{"n_head": 6, "vocab_size": 512, "qk_norm": true, "parallel_block": false, "beta2": 0.98, "schedule": "wsd", "batch_tokens": [8192, 16384, 24576], "doc_mask": true}
Each number is 500 + 40 x the weight over its row's rms, rounded and kept within 0 to 999. Layers, rows and columns count from 0. Numbers have three digits each. The size before them is the row's rms in percent of the matrix's.

# layer 4 attention query, 192x128, rms 0.07, rows 120-142, columns 0-127
104:530477526473544431434564532499465527531553459523548529562510465472509520501502522543504375510500519394481435507496499440544492525521475485477496604477498464432565541480475513526550447525504482471475424484455536477543488460527495537443504525478505515535503530418458500497476536512482495398485507540565478487491503516523483456536409464528574443513491464468527528578512549490543509544446
109:470530488604571524543387594527506528538487459516504466488518546490540536496547464511527518462511584495505511474506467554494468520481563480469490464506431503585501470449448582491561533451512540528482534509528575519494465471475544510463454514486485523490453480551531476493460480509586507469562462530498573484488601433490583511491461510484483538463545461543495493519556569497501462485495
097:546576497582559517491502542491427464547498505487491564466518560460470555498465578477506488461467501447506434525501530502524532520540566474488508552540537499496504503405473465446476473514472524458553508569417514503533541530569419556536462466521544517476503483444469537426489499619470500485465555494437480484525481529505461497505487484576499471471410482453505452477504462466501506570482
096:496445414521423503507510526491538412501436493505472480508485495432524477455518536428485493520488450474505498484521540459590552461488520468478491557464552472533508589565570496515483513603528462525465466499478483575554545491585512469533491421513446483564490474531469460530422587547484537461418495511464531481493511516508467498499453499494469424498463529503482530519500491493482588514469
103:562529526466533413428587558534448529481524446523531540521450507485511518525487514490449577479500524523538539609525481515565492452445492481527559555485558515460540499460482457523451449502517462504479452531398515523529549544500469493495493526552504484520533543391447557504520452513502475466484451529486509425489464502512484511505528454487570436541497444500477481499473469497493484521386
106:439487427465467471503526489436566515483548482463583517500550532482563510549497480460531478521537505451592491542522517444539470454428480546508437532447554502483562570534509473480525519559538450518447485415517537528476501460477451508523454452526459522515472464563518516445471527474408500476495465550564539530515528489470437523542490498509519429485467462464567517564485548473516505470411
108:474575551523522485548473558553535512591497478487484438480567489543566480440479456552518482466478577515423558462478466566449479475522523551505538506510436558511413436500451533472577543452507517446544523542488555518520456486486537470488537517468520496445503489499558455495480483464550597515469480442464472543468569478514561493455456500508484517534463469508491534537511566486467435469528
110:522489498576478495452536476505432458507505442473489574495534442474457438501473484518542492482431493530493432568514481457491540482520488474462538539472469513556436504508507527547503549576502479446529486558477471433570539528546484516484522532509577498532519502513455525485499493562460497540463541452534498507575366496528421500552449485550434542522469487578500446464409496532535510531510
080:546472491443523471449535418504477469476471589533483506488525508548547503494504485463432504446507535482556522494454573534450573494442511543457492504480468514493498525493498440556485509512475483554431447459479495467519452535497516469470481446550506488445569537517536485479402495528427522435556488451547500539503565470533530520542502554488413466521510517478504545590563405546481561510541
092:477464500545526515546513502538534496567503506450515527477458542548593478548461493531576407525541516500533511597608464496523501423515485484559513583529489536534548479465459552561510519535539508510563485457474499551556484503445530555578519535482518484432492567525485455444509498478511514485447506519486519518469521544489504444496477473496463475508488540548399500492593490455547513458458
079:497485503443538480505462555449493532512601482506574470513530493512550498552494488504453433486515539464472542432547381473481455419491481577505460539514551461517537523462526533543523483488531455520474544468478539447618443498504536447495478524526507540494466528525555506527471583536498480546510500535551525426450529494518457529470504490431510435566523525500504524499551434570467519463479
081:482486501449530483556452525515486493473450496439452515464509504441438503460597466539440509503542537487557486473437439511526501527492478479577546547515590473464489513509447488517504465496538449504449532453485477500525458552583543425501542519481496504553421502516546513536536504449466556504509505478577475416501500530501466530460556469484448494407551442459473505535585467521490555479572
158:441562439561508547509446480477513497494513521554490492438479556536531527519559435475465508482473562553504487457494458486508463552498549506516481465437526453503494528525464493446476502433541453580533501484458539470518455453555535564516466481497539506508457475529545485530492540567513409446495434532467536476447526431466545530458559572440473467540512422451570532524507455468542581527484
127:394555476411481463493490535458557567479472484593504505449498577550573528505560444506447464514511540524509536509534537487505437545454509502491445483508529440487484473548522570502521448464591479531527570449473499481502453483505535513441503528454505495512462558501576488570479509483513485470525488522451539456472539458517559548446498515461507489503570446437558549541557522484540508506473
091:439560499444472527542476514502557527419498479523462521491417577539524524463491449519452448443486471507525540546531461416460449601472549507490500479528498498519526487517505627484527457487585545524429502494459534472587459472470544568518517477469470493503462581522545479522525489502528484531511530572440495499468510500534527589445514497448490448478570495498531534525517510459528479487500
108:494493536452445457449562519506500535435495467436531543523454505469478453472468556545540490471514455483562459566507520544503532495563462470498577527564488477531446418460517541526515449496480531447470489513543440481499526505469480561528577463544513476477484502419407464482530444459503526540491532437478475511545460538515484471466466441554491564421451548510458443437468537520470422498512
112:529508511550538492468478473528418466510471556481531503538513447496448439475480588545551527519496443502494470584526503543521518459549481562468474516513494534478467484460515446499504516594493476512467501492524468438531545552547419452476515455501494536458562444486491528432429449463460522570488517430523526496543480552473467442542457452555444505565433572533514411483474463526485485467533
100:484497526486509492467510536486514525520565465531526414504537543531595538525528460499446420436514516509438514474501490479512484561444442480492477544519503518519587466594530489525507500471525527496475437530549504522506511382468613527506454554485539486527494543517534486507580500510570499475567441496544479504496515443516521555518508510470570471523580444448499553484455571532466511475461
093:498483502465478547522592484476491579502480474494542554500499574479553548472556481438499456517442500509460527527510530483496480529482506435486508572494494492511596463578520503470486474503537504436481466532451451572478491383450539542434513519508496479577465498481522493447495519471504507578487529515435511557469545502436589481398441476475552498511520499478480519491457557452470458484555
084:429504480507506542526472523548552547475480527526506530459520597508465513497505456516443606559481529570453583486467467453518449497501501485463529414549550427491554532522483544445482464528532531473425500484512477504460432519540453532437502518447544528483492531501494478520510483536579460475516454518448546415500538482460526499439439486534509530418485471482533536516511459479534465599516
092:504506529564563477475485533484448460484463381524477484551408523469594450436514496483453455435527468529554518519477478522507456503556547495544514528467526515398470427505429483482507507491461521540479537490491515419561496554522480541487530504552478507499420464520508541525477481569515484470505474444526542478476522436493491532506517472538382458604532500511479460463473483508504519476493
079:528461478522551468501545435495426465496493557416510531493495484548453503503529549446485546533454503481503501537528481537491505484449478454456544499549590405530487523449470551506508463462447427572459513571503499627494541582538398517507476535563515538484489506533412547490491533549502492488489510469518484537569441524444486485514519517503439537443559471502505489503468484534484481514515
078:486531508495538532545551497519492505494521529544400491423545519509581524500509530470472486460544493530407492561502542551612508517471502496477388534503499517557501493512465485489509511526467482524492496514546434452475480478451479505462513479466574457574542479422492443552515494420513488525521443518397484463539495512547555596450537517457523501504547475451463505528464572548500498484517
# layer 4 attention key, 192x128, rms 0.0691, rows 120-141, columns 0-127
093:472476460458460459484524520475566564558511437526496479497543463474492541581493489542502544531541545525519508517509514499482545497510548485494523441465506559488510478512546545573522507480601450494509503470489503607487419473404490517495560532458567528531478449506562484502451494531536558476428477480517499533506535583494486406568531511479557571545515539492516507536475486457403516480454
095:461459555517561492498508531524516524541495533489462496416482492498486493461473416586536487525537520423522498484438508530459516526553450455474515493521445497514543558480498562406436488511472556464469506510551508463581505467475568438494513509474455538436540519482452440425526468525445480511504457504533475526544548491548545457470522523474530479442621473479473539453540459565540461454521
098:499518497564473505525510507499522467526492431497485494497507445467523462588497548518533537504478585530518490527480455627485497560523550456498436476460541528452556522509504474564488501587521461527549556514517497510489377473481514566467568510423547489514520500463522528506443484473504493511452575428474479482571465555507469438609524475520520532490488515468560495555480449466493512503518
089:523522422503452436561502459468437533525490471486597479500563537489460488539504469547485492534472471462463501444546507533524547518464534456471459496552539498516480557477517555513455433445511509500562448490531489438501556500526423548519432503526513504611510424496562526523463499566555497495518563443555424448548545486514469508503577478477502528501568525543450500486538447510540485533474
110:524457439514492463464477467417499554502509464481513482491507475471506493576506487512508560529491455463492545519466497526459566502461544493566553510477503517398538525533489427556553497540536419495559514540475451560458480538452487508578577548538556529484527500493485547457485516506522512535518454441529475487562441537537478452606492507509494627538469503545502467519493469410472520505474
097:584500569460484433444477539550497460542457477497532515478562450494401457475521503553489503503515500517484475559474550506493553469535494440548574467536456444510500515509490550539455478429498467452518453505538503532435499462502553518553482579567527534490514460434508470483494503509497497460514445511481445521469441489528419530529474464448506550507494532439370416488461550520474497497536
106:490480530534531520430521534538507549454542515519409535519453515543607496451496500547507538494527541478507507476421519538495481488507432518496538471497539509495515513445521536511493526527481519473453453571505550456624531516479570501455529488454434502522525468498530437419519466452487552495516442562525539536412512480492566435483428506484479536418531462470490521507542491535452542435547
094:487556461529550497474556446437491489465496474526549497561490526428511488547525515401461469476529555469452509602549482530545411510514552480488508493465493544472459383538495533585523521551589475510519493506421474506443525500517487488521568493458449499514485535461515587499379523519535506458492533479502485450537467530435483507533520471518517490553482454517487488539494477449519533504487
085:441529514456441458555516539511549455544421550491537480462456450483492489410545468506520486571440491520567508520484558508425414575523516491477469468553521530535520536478507466523503507538529463549574515453527478517442498502510526458466493520476432499573499564474550440525518524559474520553528545498532488440524453509536558591518465557492488562463520482505504482489448493451538522423445
088:561495480533528526501473498509433488451563501513487585499544512548468489535533523499533461468477456433545423526546482453545492421478485488485486528440487491411421498515498495464516546496507454493470474531457464398548529494546466552466528497559521477483515430533480619513545405583485437484492519544507555457485522499403453492484524459512471522541448476515479468486486479512478437530507
092:513471472522500449520503469485481454478556480481477535527498505529467456477499495424472543427467516532500536487482600550523499515531455566438471459425528493457474481482484551512505536564506469533498547504412536474553455524526499541483554465497414465503454520604550466497403593509558497499427467465495467494461523493568541474477533549482454439510472402512533529488517487527500571523525
084:483456556489474504517553492470480501530480500495461587437494450429497482522551516512513465542508508516583532562478597520473454503521440525487519435487484447508442494507518468509492503540480415564488464464479488469547408559534511513381508426490470465565470476536545494484453476479514534504545552468537543513495476543442497496497526456520399421506497495475534483413474543544546531464488
099:495465458485468431510489480467494447490450559511514517506468415423479514499528488448503500544526458511504577477422570543516522519490506576479518504466462495548483498502524471552551514544453391535501565429499472559475495525544448474499473427553383463561468468501500534521452539505477550604489457432545503485454493505519471453491547474513464501497477513522460452436525447557526516482517
112:489425457562548436501521467448477508465447511424521456525515509496488449501467460513476577494427478497480503544434490497492528547568529498511510504499424552519543505498465580569487478573474495498528501482498487518511476509498545467552622527520463572520470515496587453421483545502512530449508526465462417417457474604490462475492517543488497490488549529564495534504515483502509552460551
103:487539508537525553527493439483521591524527447396537452474500534563510485519540462483467563561401576463540487485460427472520547522483552480517501473517466490490606481509487571518482524516551523483523457513451540546507469463479536559533504566437538501502548493479521521564504546496512506440534482528423504458490498538560530557510476501483503585497509479569460456512527503451504541559566
145:529501543480521562468529580599491497527537538521477533519476489518508538459477520553526445468584492491449479481545454443527486415449506490537496528494517504525487524470509493487497520467503602460479469558559511464495524496478479515502440535484577477441552493479409614483557428508468471562467498506522558551533512433437468511506452456501509527535468531468475462467492557442495416486450
092:525502481552569489518447486472471580451502514423497481517519436519493489463533531553593530422475480559515520507544537592529515514525435557487499514409512530521493472478442491553487543528367478516497487542543504533493524539496442440514537443514445501538527482480445543446539497483497544491492475485479456440468466568499503415514509514560512459456482528551478451486529490571480507476564
091:471526450402495413539467522469530501527551481443548498475446525433538499533463488472444538532500556483512485474479525551411465598458497572429516456547479505548435531565433508424496457428555514439476525511485507480428488488522474529433488468484494474476509506526517441529448547492499521528472472498476457476501478529451496478451472493462462490487523504445466494540524611508496499569442
086:487523489491532529433494502527539513518534483520524571479488542437552435559449541560476465522477553428462461521501444566501462495466477524530518461540546494443421518517474518511520499437574521450575489503467519530537553466458518498564469503554587558556565489488470497516533494528479444468536547543517538505593502506547589500517466533505477544444532527474466514573436532440540513510446
090:506569516490543580485487523488521498511554524523513538456549501506453523481432480489493472473495509477397483489481396455537501502451524510470535488502614448517480523423530582519494446415564514503524511480481542539492470564507438535548409595480502506524477482490474469468475476567502458480547454519495553497501543538490478511483532416474520520536585476507523588493548514473503454510456
088:510444480527505404544511473491527481503479542494525562508547492520470531537590527476586447492490521569531441564486514495451569485534508550442419444467501502501548511512463486514505500534451424496469485430524467439458473541553427496464461551513404504479506519460532512530475533490501480561555550490483496418469518428519502494470496523472431500537554500508439461524579528523432463446501
087:593558525483459534537520434511419499519498354506498446482509484495525506426465513485511512641432500517515503512511451565547559481484397519506539443475519426516518504516481457491517523520452471489520516548426431543458497547473498477495517461537504493518522463464503542491497530464511507510517534454514479508501419530499505557554469477575536525451499516515576485452488482480511523442488
# layer 4 attention value, 192x128, rms 0.0643, rows 96-127, columns 0-127
097:544530547497485522538504490528519428450432524510507496504522525519523533429507512505471471445506486500592551489534422508390510500411560542470470535513497483419471528554564494511517496459551456507463527479526538499500469467539527440551515514545497505435494511473474546515485460543449558501481519456659496522502558504515473490499453499517573557514454498530511537453512506542435508537419
084:486480570477508548513531489503515505500527472500491515527427427533419494458468481573522532490509474513476408460491548463516496491464451485407540471584465497499472538455474533504461487503480567424553464571511462535551539514541471477458478454473519487519487458446466442354518453576484477477541547505533496517459507491527513545454541491497506448443497515535528457458559515547503488455585
089:503525616484513525504538520568487527549452500537500506522466509520428452379488475542538421504433487477485481466525480481429524491540523496552550513537483436512559596453490475514517463474507480434478509435540490487468509473518567455597493476579494495457509506455461497496547456501471477581519527424486503506494467462472521560518516442547473453477591558494491443470527533508479495499500
096:528545506500501496527458495470494502463498447490493512494497531461602511536530515414493506471480511533484552488586516502538487584491471445489493541381503523489453454495472474516516522512551529537379430475468513499506457501497543496459552479338447550430495505489515534529479529520552437475534466471495517481542459500556534543528491474479513468521509455470585544456499458498485550452474
090:454522490509525476476534493453458524482524542494517478487470457421512607538527506504475479503574489483474546458522478514577526532467422525544539498435510499529542449527549470507541528510525457503463478532484460410469554458428426463509411473466465379472470581519474506498521538499513524506474498510594475484458490482486470503504584553538488417528527462426521529486531503516494433479468
089:560496632453505471525519429543517496496436477586493509455523539566563472509458482514500445501396475517515502432516499476413483560481413540494514520485451467527475554451606448497508494512490502516508484446510508466559459459517460445500489476463594510443520520506486559515481494490486497543472525493516489496497508474570512519492504466549508494499414509456477467484530511582507550508420
093:511545509484482516547493506567487451497500454614516569464447437543514458501500431596492504518475499477512474506500443489405451535549520575539459539464515512465511537467495436515433502485547492476498519538491568505511500488489574531491524582527595551431546473514469547510481463501486505515535526471572501526523533504481534480509581422456442561456502551522511497452459457537502511564471
091:500514490543463516507497527476537489483553497494540448478532476523507511465451480562526515555512521493554505512582437561512515510507612460543464485487506504495509519505496482540501523440525438528572634457516558552507498522373549568491531584540546549522485500552504533416471505531552423470467489465468491539487439472560520486516519526490485519496515499491522517485418515513480600528480
093:486553507553496498573479516491495488494446503495527374482496500443491395463506479586480527461448524470508452501516471501434525436508566426543518467507470492514478482506434565570488513457533496489476489478495564527530507572462508505522534558523433625475469558515545551475513463535527459470438502423529511520431482477454478495474485496546487485454517481517479533432480567459470505475540
094:545522494514519522541499539537525502487429564505536510524530493464516579517485473353530475518529478534486503511522542527522582573393488466453478474501455468424498540534522469528506522488524409474401474439555462528448491485547447504577554521542460489442486496547493476567503448533464519531548492521485516561498469494557488481505537512464570482521530540507474529516518503474458542444454
085:489534538519483486534513452493512441507461487571485491533508467462464506568543497443505584523450511537493491503461484525495534563473524584568500443411478477457558557549530508493544511502536390481480528458506531533469470474476519528610493536470501576478496510471509536575465539540535462503451522510554513539452539484554484450537521516538495528505450578521510539504497400477479511566416
094:517490537509524441466552531485482475500482515483571577590466521519439482439455505449520555502595513486518553526530502492520491520449483542462536441541519497519524489458542466498512471524512381481471490375526496497517437430509519546494501467561555471540529458503571478517506425481500503564449437481461502551496551497473539486512515471463513488525509496454458453578402530475502512486438
099:496482529499480461511515546575486518449517519518486457482563557521520533516514504422517488531493570527533574417513487478518485567473588472495468560457456499440614509498517513449556472508548515497458511471570479526443464504553534497556544510508422550526498454496568462554466497466472555522464525484488502588546512554513535461500526539500591479488509522524537526513553471501461513398441
080:500465536463537537491486524527527537399473492506537470505476577459556470476543503512437560557575487462401443445494560482480523510534518469444529436522488520622529429520535465494499544516499497482504372458535486449529475517511472534457469465472481523464492461525470547483511488473467501484553476557448452485485465538433514522483496519495539497512435411514477468498508590537521536460510
092:503486539474504545481457550538443519429484473513472520492500482476477454545477481642536495480487443519391504489478507493431504498544544518547518553545486485568485486491517512491378453518499501513480547523493530484494523566540474343449489516527515508477455475532474509512554386460470483477533516478469502524498517471516509529493433551537465504459515528546466513454423512553481522524486
086:442478621541490477492477443520529429525459518485490485518506501555554557451510477446554531452467436471528535456523475503471502497527487614562455470530489453411521512539537550498522510509559362454531535501508500494503499425504549494587528499557498403486519464500462525556472487537496556541473497504470532515539489493465520520541524466493470457518526506474515488467538513480457521435436
105:513485451477527486537457582484510460574507494461551454497476541504508498554531500431474497511477557543518508471453536553548472573469598494442465574510497477437567482600486508502502536517565477549542511520488451517449498501469516500544520498457445582573501594529515493481508515571566548459524505504552514572504471504520534487525473525553542521563482502545536499564537445454534526471443
098:524566472553463472561498514561508545450457484425525494501504530427584527565473528468480504502525545435488456521506493508588482545459482516427509572492547449400455542472491405469488509572489541504424478511476516513474484522530461481561503537532441510378524514509510447529528544487483525453521485558478456481506493489492449539512526520519481482468516501552456546444590499479536494503457
085:489489474486505527514461444521485502492557515514511458494467539515473478534547522479473497417430553608516495477500460504495552517478510503500477528447555500367577513428537519488470478510509565602540536528422486445434456456433484484461504496455423436518558498524506502478446507514531509451495529476512530515522487514483511433575411502473423502482488495551536560490500448554526524475465
091:505463518498512457507512477545489490451485577544505508523513472455533541591483502488493523553496517522444509486471486502575547533487366619414485523454524530477527558506627458483488477534454470460509575492541520472449501444530441463499575482452530448497510428484473452550548486518448513514524515569518545505482482464551476453487474438491465486495508502464469524556525490515558487530500
087:569543504440478482478551488487502484508436455507522513477457500557548497479493475515488508485513498505486552501505481400512469402489440466521472499425436491494476480473558522481443568398507506446406363435473516434533539533614476471527446558591502500490509456541502509534507476457474502529504496455552471542499519542497499534522510462472492517488498546498514554477487462483460486500446
090:485529443518546555445475575457552455552551473499443436456501516483453524543533494490490496517496504496445429538492492581577432503533552485509520499488469514505528529514469494515511540474455521522511500571470497475415509573486503527551500543475389540554423506528558545490531522525519486470556429400449448488482490524480492483519502573473459485439491482457524526517459408486468480437525
085:506432509447494555460549509538453473414519503485470533500539427531488487413498432485490417487569441503488474466576495443470505419514386540461443421500493497524496509445432499499517465538542472497536502463491457482442484444504457499441491444498474495437479442527510493571515508459432496575506504529547509479488501509527438480463440482521510477513519499455469440512498486552465423483544
092:551500499434506572506495531485512539519489500468440486455527517494508528454460513405518501532497472518512511580542486523395489563528582492468476428466527548560522549468482520509522532484515452476515575456517546505541494596506532466418527515561508536438501396564508512500540481436501522551513479477411478525431517482589489525465545487489471504547509532528464485504471525529425507495547
090:487455564473497477519524466490483506499460492533529512496534501502527523583508516460535437434578506582513498465535527520500478539481556536564483554520467503458477477527493446507468503471523450511523427479426549452623491452431479472477499514432597460484511515508499489520433471593539501547447546502474490435510539501511554507472525454522498584569515465514515429564513454506511518485421
098:524525477549474504500515432461525514522509446465525472436453520514515438455528525538505461480507520537523584493535491530397472475563545616619490481484543515512478416524521533574556578471513463530469483470422551493482478507472533544451467518432481531528477546514557486473428545506540517486553447429521533430468496453484565510498485525497503526472505466487561498539544470477487476520494
104:435507543494542426521525505503478500420538520466490502527486486501534493530492479388460470529518477623545561508453503510575471550508473519457568553424494493497538411462566484450538484529511408527491528476464510543491496427493525490506507476498445435507509529518531508536500539462524577566494502540507504484526486505514516513556504443480529503565515477549482480530604506505489448404448
103:504439547511537504549538545497501480507525526497485475532517552429488500484511488374503473524522543539502488505508456516496453607537524519384505536491498473440558496533508459484548453535558380507475529458480485531464471422528501504547515422541416448600499557473506484570546536498498510536467510515529509487523542536514557494487463555489512491543474504533518491540515529416519514446468
092:485525490487517523593529456498444490459471559507507540464522564521486468544480450502422499414472493476586574543578422567479486470546555482547533563475512509402465480474456484525504448453488512471537472473464487481491507529549504507554491551555516492486627551453505580509499502594459500487422504499521541474483477497458473528542503501531513471514461478483516468512456480491529500500418
092:486526502487425480540514480547470423461548525531592420430518499545563466485520473547558507429485483532574572496532487480439528500549524556565504558432453514478468479528444520508478473487618547507474457505509513545498494482506512522542498600486521546470496459459537522498423511519518511481470452517575471573542518453473535517521483449471499510487509514574564492515472437494457537530494
096:495496420475450510494409500497522546446628475471438468466560490455473509583474532444509493500463523427483508506504515489567520492543510474511484479536477595535498530532442423515528489482493453540465517517457459502442564485502488477492493491503469521523501583569534492451485554504570469428519535493480457466511479478464456473474382586512536415501487512484523517483471515468501546450510
093:503564457500559426466529508484542548570463491479548423493568549536490559600561483388490490538529463510477530531537508532448550548429509434468466479471437526561565509486541457509517532480521452485525438544489546493491494510413494544583459498402500452492514526493501502557485529533489517492500481501557560523483533526487481457528489543565488497528470537476536547526496447510514539503452
# layer 4 attention output (transposed), 192x128, rms 0.115, rows 96-127, columns 0-127
097:534510525513459456500582478482554404526511549530527452485492529470509454541411528459545558506515482528470566452491462487640516520490592506507476533480583507494517522503518538546419432528490506476444487506545451481514463481545473509509436515449510519525561481513515425497492500485480468475468518527453487529478587550484521418575533433440524453560491487542472503503483517523498474481543
081:509503525521569508441451565481409498546493483532477536496465513542559536501550500543490442499485571504480527531519577485518572415477484546480523557517508460508526462413487480490516466500526514588512546467431528432497569551491498497514586513496550513428489485501464591575507523508562507516517466544458465513519447495474482532544504517539514501535456486433536533596460558451492484555516
084:531499520535486500498528537411532476502533480569483508473558560504522516521459507512474482466485467565531494449490491402563523464420566552433486513508540523517481482430482556496444471504509503478495589531510481458556456489494475438501536506417576476512469480530488493510474459550469490488542509544471450538487544576495507539544500438439490536531490433542456499595424590456479470537538
092:462467456470474469491537488539513439484467573409531480525456481469428425529459495519508503500570424433517534488474472469477407529523485504569477453550471484468517554631586496465489551525468467447496491545489507522506482494478474526501417525588445520585490469494510454525536491461446537445461523478526495448472541483524479425462570516470496507510521566457508521490511487466486499500517
083:483491506469522467421448522603560493457462462444477464530537559463499471509469436564593496464481548409460463507485542494430503469552485532463552527496478442502544515517507451543505470549476529545554535507558529547553477485579583551457483480493482534500517470455563461465532555491493471503427524526528462510520514434484461431442470504452496478485463554519541553521499532553489552511490
091:494531481567513447486514568492552443533481608480564513465467507496531514519440502494500567492503512477527563553534460546628458515457587542552400507516604502470474475533492513462454435536497461457510480516513487490515488475484545460508484477427464499516497463498494477482503515526468534482494513552479547524483631499530486432504523500435530485514516527549445485530521473439456453520529
094:515501541507471431505550492455498456584453597510520496520481537508478510478410504436491537511477432551577560492517410462570434517487536463529449485547536532499457434515514589510414495520453473445461469423513503489575566532473495471568488554525502524522463528529499472445496532506435480429511474513423527510468560510491474498531526468481510466502485445548466502536490490485491483516555
091:530458459410478512574555427432468446582548572502492572564505532531524501497487495477492541569458450505549533443477460542490478559498493533482481469501534573516484469482492529495469515477483519519556452466530452503513505531528486463585447497521496510538491562449545453452539506473376527477482478454500537500489483563489535456539512535530517446447475473555443448430508440508470536509541
086:567465485423474487416642441441485470453546501513529555527493574541485507547469536459465455468471419490524521496467507491493543489466520501512454559528556533449485554483549569498501498496475528459453496508548458480549476487524444521562449523504513471533474509498517425517536491542461477470561506506470462449482534644537527502551518533499521487571461513507533524500473446496478513464539
088:529454478465524456528519518477601464488476508515445429527546456510459456518549574514509555459580536485435517516493454474553477514493550490445489474458501504495553535544527484499468512512467513475442556614551495471459426442524507533417455523465506505549558471460590491512425472433491501517481548474508502438505563537468521475496560424469480534488510467519455451518479517495537465469431
083:495487468502457451542597494495596433487491509493488434497476533572563537510455553473565537535513485486531513511519421514551481568557546465501494510492597572477453461520533532490426521471457459493489478478579474485534444511521530519509469560473499487558538538485560483438497504441464492493523480493477524466485569569491488469510512456452544562528515424572428463466519507544514493450543
094:499549492473490528574442473474600541539529499539440472419583480492519514484496521387479468501461510587505509469453455486525511506542558524483464452453520566474495522586507505493498461450510495465495478489547532516449520490480519459475503492417527439461576521497530515480410485527453499551485598516515556439539513485545549460472526474518511491486450521541433443499512479515498445422489
099:510489433476469503568534517408541413524463476542471474471549470423528461559506559517537511515531497530465494511520438457521555529488553460493495491418540485501513511606503483530472564556474536500482572549509448508492445486478455503484478466468487506531584431544426477525478475425528512484553487499549445494459583572479475496509463481547476531555518517506455475453450525489526447544446
071:471519456495513507390519483489460561492481446477474505472526519513438510509526469461491459415532554497482560533470484462476584455471462491463495502550531531441487555529484522547542512527512557529523559584454551548459470501499481487490518415433454489465539515454484460585521525560534483504402530507499530457458513425506465516492462475503464471506521570478506526619501422503480462456477
085:500478473586516478509537511457492508576445534534486525515532542424469553469450486465436493515431556501549466524549495466530527430489477454449461401498497482504574505417444527507459531486517497539494537521446544490537482492490569461533543468530525448479473476497429526485508529538501494473475535524531485475481432552484430611545520489441505478486541452464518488549553461428445521566452
086:503529504507497497577566554499569484482524512531573478427513531516490447611390493498530429512463488501542499459463449444558469536473554501490554531489553495512439453502483515488482454476487481471503510440539498517550476520479528479532459504439520463511551479508609451425496513517487477488532507528516498539477612476528490451454466491429571527506451470547436486499446517507511463552555
095:461532438449432561536547435465476515445500423499461479490515510474523495509535551506601551582557525461496525517543477511477548505524445516505594495460494514517481508439535474495530556536498569546548543489459489513465481524533447559487480439516481467535611451516468505584528500381525534532527453465523488492459490531468500458561500506533473527552502448467515487419477474527518516479504
090:492459499473544473404525492493529507468440500525497416563516458497410487535575498536535486433526474475405473550548535515537548518480449406563486522487435496491565529539520527462465563538476513497472513538510510492468455485506497507388463486510512451573441539523513511575495502448526445519482503479525461461490537492409542496545513451461477550552501518479557581523500474534513475470506
082:479473480543486524522534487529470473496463495479485508506483511482524497526492479496567511616492526421475516504568541490511441545536475500603555538512514511554465480551522379469456547496474500508505490485493491526574552501524454558556472464547478579576477506500407487528481455453461521470524460502473541524448473456538468504485498562573524581514548463477532460410524535512524501583472
085:464524504570558442539417527476519558515431499495428472487519510522537559527525499508502491520503592511458460504529521547554531484554476451485518430458475399467515419482403452443475541519511472569556538531497560523487511530461571468450515469457510483512481522485510563442458496430564509505436503483558544461504472432428499528478526502484479518502559485539442487488521478495548509479449
090:486474518494533496450555508524581416516479600521477497509511492454441483489441512483518552445546446501516512497492428475496485537480626496517464521552530531519524560599496531560455473511469466420382484532555499458483440466503504503492480541436459515458524485530560487463508492579473393465442505529446504483500546531520504497529514455481523449514469498512500468527497555491457510489537
091:490411483420452508504516471455435573445480455462507562566455502472529524470517480532480525533532493478470473544543519428411514508534431436519545520540495483524556490496516492504539519471513522575531497512509462535525465512510520553522487488589515455520491536452507479521595479414513510495446466496569442534514384544474489493512481537585477499526554465500519478501497538515502576568449
078:480537532589551458526434588523495519501523458536540432480515499457505453497463508494429437435540503549471514510479597482455542487419557473499463452492499481484508470549523437535491445496503497484468506554537529533493501456495516514505530458477556513454511525454486542454368439588527517518531534524443576465599489446520512504452533491483506480485456553480471477519517547512503488522437
090:508463476490489459575449531446472454541537521513504524541548471494457458468506540488434525473551474527505506455473449465517529440432487456453443436470473529507512496506445534536439469474457481482447483551485457563441421475464491466549554520393517481509475487431480489481471457501483516474456537462514504526567417483506515570505526521479492432421548492490398446511477450444507477496422
089:496553442544469466504493496514550457504536560480533526479521512509478434454455486496508583560492493479591550548482408497556457558508506582548461432501555496573482472563512529438461497519496450424490468497571506494531499506511558491487463493553469502529538483514528462488527539540426499488508546475496558486466578485562469404485478488424537506466422555497475542452522455457476494507526
110:477554491475399510452524477543534461511535545461595545498487517496490453508448458461508506513478412456558502511467484460496410538527476487554515510541540525511456502542492507474513469504490459484507448473553427528580531477496506571615476492581482499516503498490541446458542522557443480449483546519507484511490531524559491386466521540481540480534433580492504486464428506528464528509531
103:397528461493421569493445503474572505535463457520511444437589500466451432508477462496585472486497541498492474454503531486435511478517506498511499475436490497536435577615500456455518533503464515485494533509511518495475473512488466500493509432480463455483550411498530468533469484493546508516522529473538507522509598464537481462433436578476496487493445577436489518452454483490507465540482
103:444535452485415546544473487437509518464507377534474432447570477478530430539551525517541453515527584553525506503483549481479579500498495521487562496433469510557477510528510502443524546516508524535551580490483473507452485465503488494462542405464541467492581451507489475516395463440541557528533526492538522546488524471499455484477478458497459561503521490479459463501504489535511453512442
089:547500515507453494474527401496560432497529540488512450503450562508497445462475508521549552551507463474512515503441469520525465545455511537555457503498528552525503540561502528498467497512556504457406460494543465512543441457539514501447441505460510498519447551564509406527515484505472467457519450495447491527464608549516560498537528461464502542546483520547552564494553494507496493511632
089:484523488528474481484591493500561424515523600489496505506501490503467462516409523433527528542501432509532514463496423523519435556440569451554482513523575521492504523614537534516433510488442478452433480503542524485515496498520455528508500493491451499535495514568520460435521503534460471443483519483442513469458567551536530456512493519511562499578425574508506513455460482526496497484572
095:528462446524548489507547452559484554493512413499514497569492511463527435461593490526464477524544498458502448550470575521386488509500420470522507447507440477503494512478483447501564525496493532584611517542510499545494491474493501542466530473592532506527516490432524483470532529486481525548448531466598488473501423490477511514451538445532456507465521529467541470456489435502508525546464
086:473486473460524506498521440506568456386458485461495499540461454465541499453512504507549585468532529437459510509529445550594501547550540522518511487513575515497485484504493510530462543560494511486509503526550461506465435464603478546458421554512465564541566471478601449512536494471445525494423546456523449503464487478455507433458518499470500514476539489590454512471531484509502504484472